python train.py --n_layer=8 --d_model=256 --n_head=4 --n_kv_head=4 --head_dim=64 --d_mlp=704 --vocab_size=32000 --activation="swiglu" --norm="rmsnorm" --norm_place="pre" --norm_eps=1e-05 --positions="rope" --rope_base=10000.0 --rope_fraction=1.0 --qk_norm=false --attn_scale=0.125 --bias="none" --tie_embeddings=false --parallel_block=false --init="normal" --init_std_qkv=0.0393 --init_std_o=0.0 --init_std_up=0.0393 --init_std_down=0.0 --optimizer="muon_variant" --lr=0.00773 --lr_mult_o=3.0 --beta1=0.9 --lr_head=0.0142 --warmup_steps=200 --schedule="wsd" --decay_fraction=0.841 --decay_shape="linear" --final_lr_fraction=0.0 --batch_tokens=131072 --seq_len=512 --doc_mask=true --train_tokens=624800000 --steps=4767 --dataset="wikipedia_en"
Each number is 500 + 50 x the weight over its row's rms, rounded and kept within 0 to 999. Layers, rows and columns count from 0. Numbers have three digits each. The size before them is the row's rms in percent of the matrix's.

# layer 2 attention value, 256x256, rms 0.0464, rows 218-255, columns 128-255
106:467557479553562445523456480523563537492465450472425513485455504466476517466518548505569513497473404543509526588565534527527423424464427552463549462500462462524509547583597447605552579443497508516532606500544463528556495527536536447505457479518517534536609504510464500439432531456433514398426505463516425472448506503521470402623591501516484563577472547544416557450528546486491526478506
109:514479469548518468476611512512465530524474544500486547490584597526365419438580528511503459621521492488482532533446457577566511406475574446534516486545431561465481529445499454514487475460446503464404494480475529515543504412540574567472519593553466418462446536597386538475407533528465463450465537531467393521536488483488529448576469506486496441517490482544353540519526514516501543491579
091:486471509515449572502469536512498456475434457543459518559530447540517550421469598377457420481412512524536481579524618524414568532477466427524489401503466447595555490481451496488478433446538441419466545550407422425482486542428535491493445482454557495468474475475552463581467463412390417426540514539509515530491556522441438568497493473544504494520525513520459533533513389483461501423619
098:523509442533536533522499584538497556432597455510425629604520476527562506443500502468507552531461513591453527542552465442493581462496471563489483478496608412478489526505485544457566554477545550463499517376482536436552588570434503513441520557525420465469398562522543539551501581508619499447510511522418542462572508475451442577482489539514536510474614506478562466588564516523450452550586
096:520469517590467489514600430510470494543600515488493542457469485432474512379549479530505482516487494585533504540494650384612534479482472431601421531483582543508488480496523527515499567481463474583554493503478532468499515494488534476558579517477462578436514482593531455452468478452473549561528571482496528517516492597518454563546381600399503529476479493463477486502545492508520528554558
097:522499512496572562546616496440475562506507510447488551414515510552515517481551477633504539493534488577503491381510487473644532506520551508535528462501475556517466556517557581519541450540487525499500430498569521534509429466472467561644424463476488505551521549534556455552473526461522502578501540559497466477489506440460469574472547556401540551406417515500469458486465477451489497505541
100:550480531496445537508501534521505513553543507459398623519486462579423529515525536432439472514459452552524536475493507558501434509478580581589550459597494451472570535469488557462535509583567625438543408514474542458496505456564507524551550528504411484541515527511577404538556575443478510510446478534500580478507578475489452508561483487556522502451583604569417418509388510460539489495472
104:428460479375507521485464545544502455528483570520339527414477611482452532556522510430526643586461432427586448405443499489526499420498492544455575477543505562589519475548454614610521455518559562458453560529552511472515551505528533492585545481466514533504464460476501524502497505557513491487448495484547521484583491514600560448524503385563498441665453559520478475497572534526444476495499
107:494478563503482442527479526532462385533508510488448524567395498483520541523497386577520507502508465410459516564437514479532566548484506455444517467455497528511536499512524445464482491533579359510481483462508534522438528473474438486551450551536527434511451422555441504496473395585502561518520485558446476452531459578466456440495586534431571526523425489577411524366569545485574529540516
099:605497545535504468511526546448492581556513511574468587555525504573457566570541427545527530484493513478472540454541483560450575479561471531525522511544511484537498476446502483490472442477460512469542497491544547486494535492509634482503540497474434516541543465490436523460530631387619555473569581512425529581595387433530497572414533482530446500464504518534486554532536522536404468458489
097:438558498334568400510479476506509485482428410551380442581566526467466521508477484485453532467552562534506546571489494522456435440499519486550500467503533445529435578557555485545395423484537484469559450425471579418489417421501448449494566492452460454498531497535514519474508485495536529520450584332473510505475436503450521533610479514491484534526399496473537501457453564588507442493407
099:514456539509460494576448520484610409513514530470448469525492549599531504497412483477544572503539472470546548541552480521308503540453491544532453472501510515510548537489503481431468626526442536452557498506483454488510378440527522515543476545450516490421607478569503499487471428471514504502477513546420463515530565497508445470476514440536485538549460532500490447454496453486459610544502
098:466397461568464595544603541554479478516459460464512542437495511539470544433490470492522393446457574543503488451453602446543564466411417465594489527492469447567459550521489440573502495547435598424558480494529476451564523495441543479510466485588480564633489431470506534589473511544451427494544586449501516477511514531476493489539461426384545555521409473427487515500514483533479475477459
105:547517481538480608533492574452447508473472463470454545478637460542577464554532537504608475570597542449576546478596511532570543598590410459468527572612406598511467464510450494542464486535586584499522498520554483454566515454486496569441521494487532511498438579491462513488426588451525452570490454451444451466460468518491496499523487460513492554483534473476394476575594536570495420436500
102:459501402429492407541577472445516497475518554502573503605542464505425435517503461464523535467558556502477475536427553483445478603561482489571567423474523405535458412462494542547516483490524481435459479481479482506458527514437461473378447428606564558562486492471507549490580471559532526450476506442488589498481528526466624475462493472463474469437485448462446423448446492474540491629454
096:429494486504480568523442515492531476555537521458584489533431472447482522505485423441530416518386476512458547405391494595438402417567479508499528553464438470466517579554499454554559453474504508593434441474506407527542467460466513513552583497568462466497495574491452489460547571507581461469446538630450540559478498462492518523510525520521424558578526542522591502461434532381505448495469
099:425447496541439427525530514514462432460524480477415482547553548476429595500526544526442476422478504547497451487493487372607407477483510456644458453479434504445497468427518510506510524480507489497442618506479519494550422458475528436494444495651514493424511529522508481422546492497464499587519537634559440503503499437580525456427488534532491421463492510511527459606438465543484503516568
095:481488510537510414530467520537480474437510525397478496465452440494486464479501522533426519454462408515466345482518509522467525569600528457556473512509460542565546485545453530424517479500592484472487467490482458533459530551493491538470554516489471496445501448411532520510520414466489569537537499488474491395492537544474383457467487480563554519504500479518397447561494490446418557513594
104:429484463472489525507528429466523576565496526498467477562600641499450508506540515475415551496452498444449413556446457529544558406488429469565540495569455458478502491460380496513531537510474522566506486527551495566502588461517429585475508426405554533597586538552551546554587555470539468399503483604479506512472527462463516502540435441501487507551504480458515573492511557464532603502493
101:488516528449437485499490536424495525470524489393544478532477469493584472581518491524535448431505509521442502571401536459539495563526465541547532485455408464465488545504562477494396557537525534429504488544600517565489540443516490445456509497505502472501473443493508466524588470511589507500568456457538615523501478573492507491539447478475480518422555432427502563482441495515411471468421
099:515421367493432611506532445537474433411457564493492450431467521546554519541554508498579447476475421512484554540446555537413590592469459496558508468528522581491596426511577593471594498556516521432546678521453474449500493523445484435450475605509426502494475580479523530447487451451545449485495482608513486388479537499536545387503536565514481479461469544436410557447514574504412514544408
096:546472515502491492524454451384453448584466457499462524405525548494478502551536531437491538420611490579492445583494548613457480532484503529476496454463439521441463522433530578509498580464438498536574444445584445522457494499472438531395435461567411527361496454525462431458545495540496437491437504535544512490579562601441554500550522503508481556496495472467391480518400469546527438487430
100:509521507487506499543441508464441415485450485463538461470509486421430547510535579453496429490374514550489493440420520496466524466484464508511565470587481458584555530573469504405494492533569470435432596516530485592536479515528488558508546594530444440590560555487425439522613507493505479562546414569467484591566454577451491515428512478561619504531532482471467454427525484487345559493479
094:542511423511465649553518378505502468468506451569550487404485479590394540504502461521553417488454415464503493488390426438394568526564525511491465581527513487536498508377557440489458458470484539540462523516637448502442367505487543512522524547505516525539530618530485460534444519480508447518543557500518582459516513593430505598469477504412550530516466439520477455464539481618431459561390
102:464521506408475547446449508544590449619550529428519507515578520470507524500503492369526514491494379449472507502504489488486561488519488461514557541488496423553479501505538438440512473524467460449555495444454500487554629509506505499587450561505521522639411513485491550508391523394495562482567533471461470459468499518564501469560476399529493526502544556513527572560362491524403505482442
106:469514436483508545497485524476548369484562460512561532545478494463516513540537528532426399449473507470585406480602559530518562499492428544548413513480480483465396538502489513453487511381446495490503491557552488512534508549526541500474494548477458442528494560553544565597504458487479504533525491519643510530453508541453477501487460595550463465515438491463450587512520454474520436481539
096:391508527523507475530571444522506515476499519463544469545502483393412493599540542518445678513550511452434480521479520589514468530466608551493521498461590445604479486537492523537536517509551534385472525517515511579443533539457490483499608491536511442568375415511534440428506511558488508467478493541576483484473395484564505456474490486518549508577535499438484497528570508512545474473459
090:512454480642506442433482429565474497475418529513523530474569493473439458598526470462468501493488487454493532504458475539476516490518449586500591466507558575481543550557477520457571504571433493392542470528409412457512378498530406554459456504569538588589467497481472534566445531442547499565464457535359485537559521517548477484457445487598534510464485504442564570458596518473480482521565
099:541467549521428424576496562569420555479497445602482498459605487472494413476422457547495527350488539500504484593544468455440495566478506432585470556552521391483526532509496523507523489519492570450391451488503526551441486499471408461590576520414533452526501529502541587514532587395536588461498463471522574625500529525439484549493439540493490526517568533433463554480515475437527559415518
098:528512443424428439486481601528583534461505453408496439548467461467514471491552432437448402554434577474533454477540459513483484519472551478497540523490516562570497505535504484523485590389457518541496479496525507521423412506443531576513446517484489529546609461541493497508497508436565472483620497516521411526582506481542532511571369461559497522469430512567635480648493424601519521494387
105:502574457487476539485509489509550428477570412589459534506419533438515507407438536545409477445561516509479422514512523606485558497429424486512529442516467460554524440486635528457563364554438473563473467465520546453470466433449479450504465482463570538425436472468473501532520489390462481503549580593533505445498483557506538519423562479488459568438499484476522550535516557506504511436496
102:436469550469507541559535579621441510434358566532526525488481563454555563532481504436483461591562570438481521563567585496445580441521479409514518502459485513399464441527486487508510609596461519575525448430555599492526458512500588525503487451427571528473450460463357459514484500489458553534534537538516498462532544504511465502455570543468517523461534481516528413480464491488555535526587
101:529491487528520525424552569531569522432557415470519505512476457480447465406474619431600476499423512512532501543533523559490578497513434485489501573477481567436508532557510574514542499493373541448473440548473404482494538465569445522455529501555627486500527533502517479433533574555426550465562572434557574544586540493378582524441527470548427505527473624522440494478514568543519470584463
101:493498467450448534448576551509478445619479377495367477397513553518612468578538459544509568544551545500505505532480510504583427473460496438510510571546387498536502530462490471515521507404513498438511416500528447440469496503564476555468476498535472420560495551501424458434551426528545553442471548510542571536522435498575440566512614517582525477484399474487408458490470473501533576481453
103:468471469458543501460504463504544532548510551404577422541532486565496617566515545454507461448497563379422500442505452471548431518531499518530509435495503557410441481542540579418633502431483527484517550502488505460484554417468501617517483537494495609486495593494384488447587593494450476540498491518571409506563495542449489533541494480571463526552564505447461476577491473524485575395546
109:523412432478533453573620429525512516460530519494564553551558423512578507485439548478431388447475538469499573536510498512392521528485559566468544483561474505405556532501378498483565551598459518568546435488378557470524512508460501510483556517528556494466491395590459448479514508485506465537511450498484543553455603487442511515457492483475612533482553470488507486466521534452562512478461
090:608525390541535368494473437458456446516439485410489544460541552461515527470482553589536486486465531525425480552471501457480450564428492530455532481535516405431466462495581458429552535515418485497510473417500405513518421568601596464545504480427516497507534458567506574488554468481588525555503453492462542481572461451511524461452477484511547555429489552531509444499624451469492396510503
097:571493505567521507501459440417606470558513537499478537529444533535523499506554454465512568514554473542478583538444414519570489532540502496447520458468477491546464460520454435599426476489510493418588468525463436526547491451481489480455424503471443546509483444514425525509588499440573476452571495478480563510515447479444470545538542516456454516441439384493399472463464455562548477453540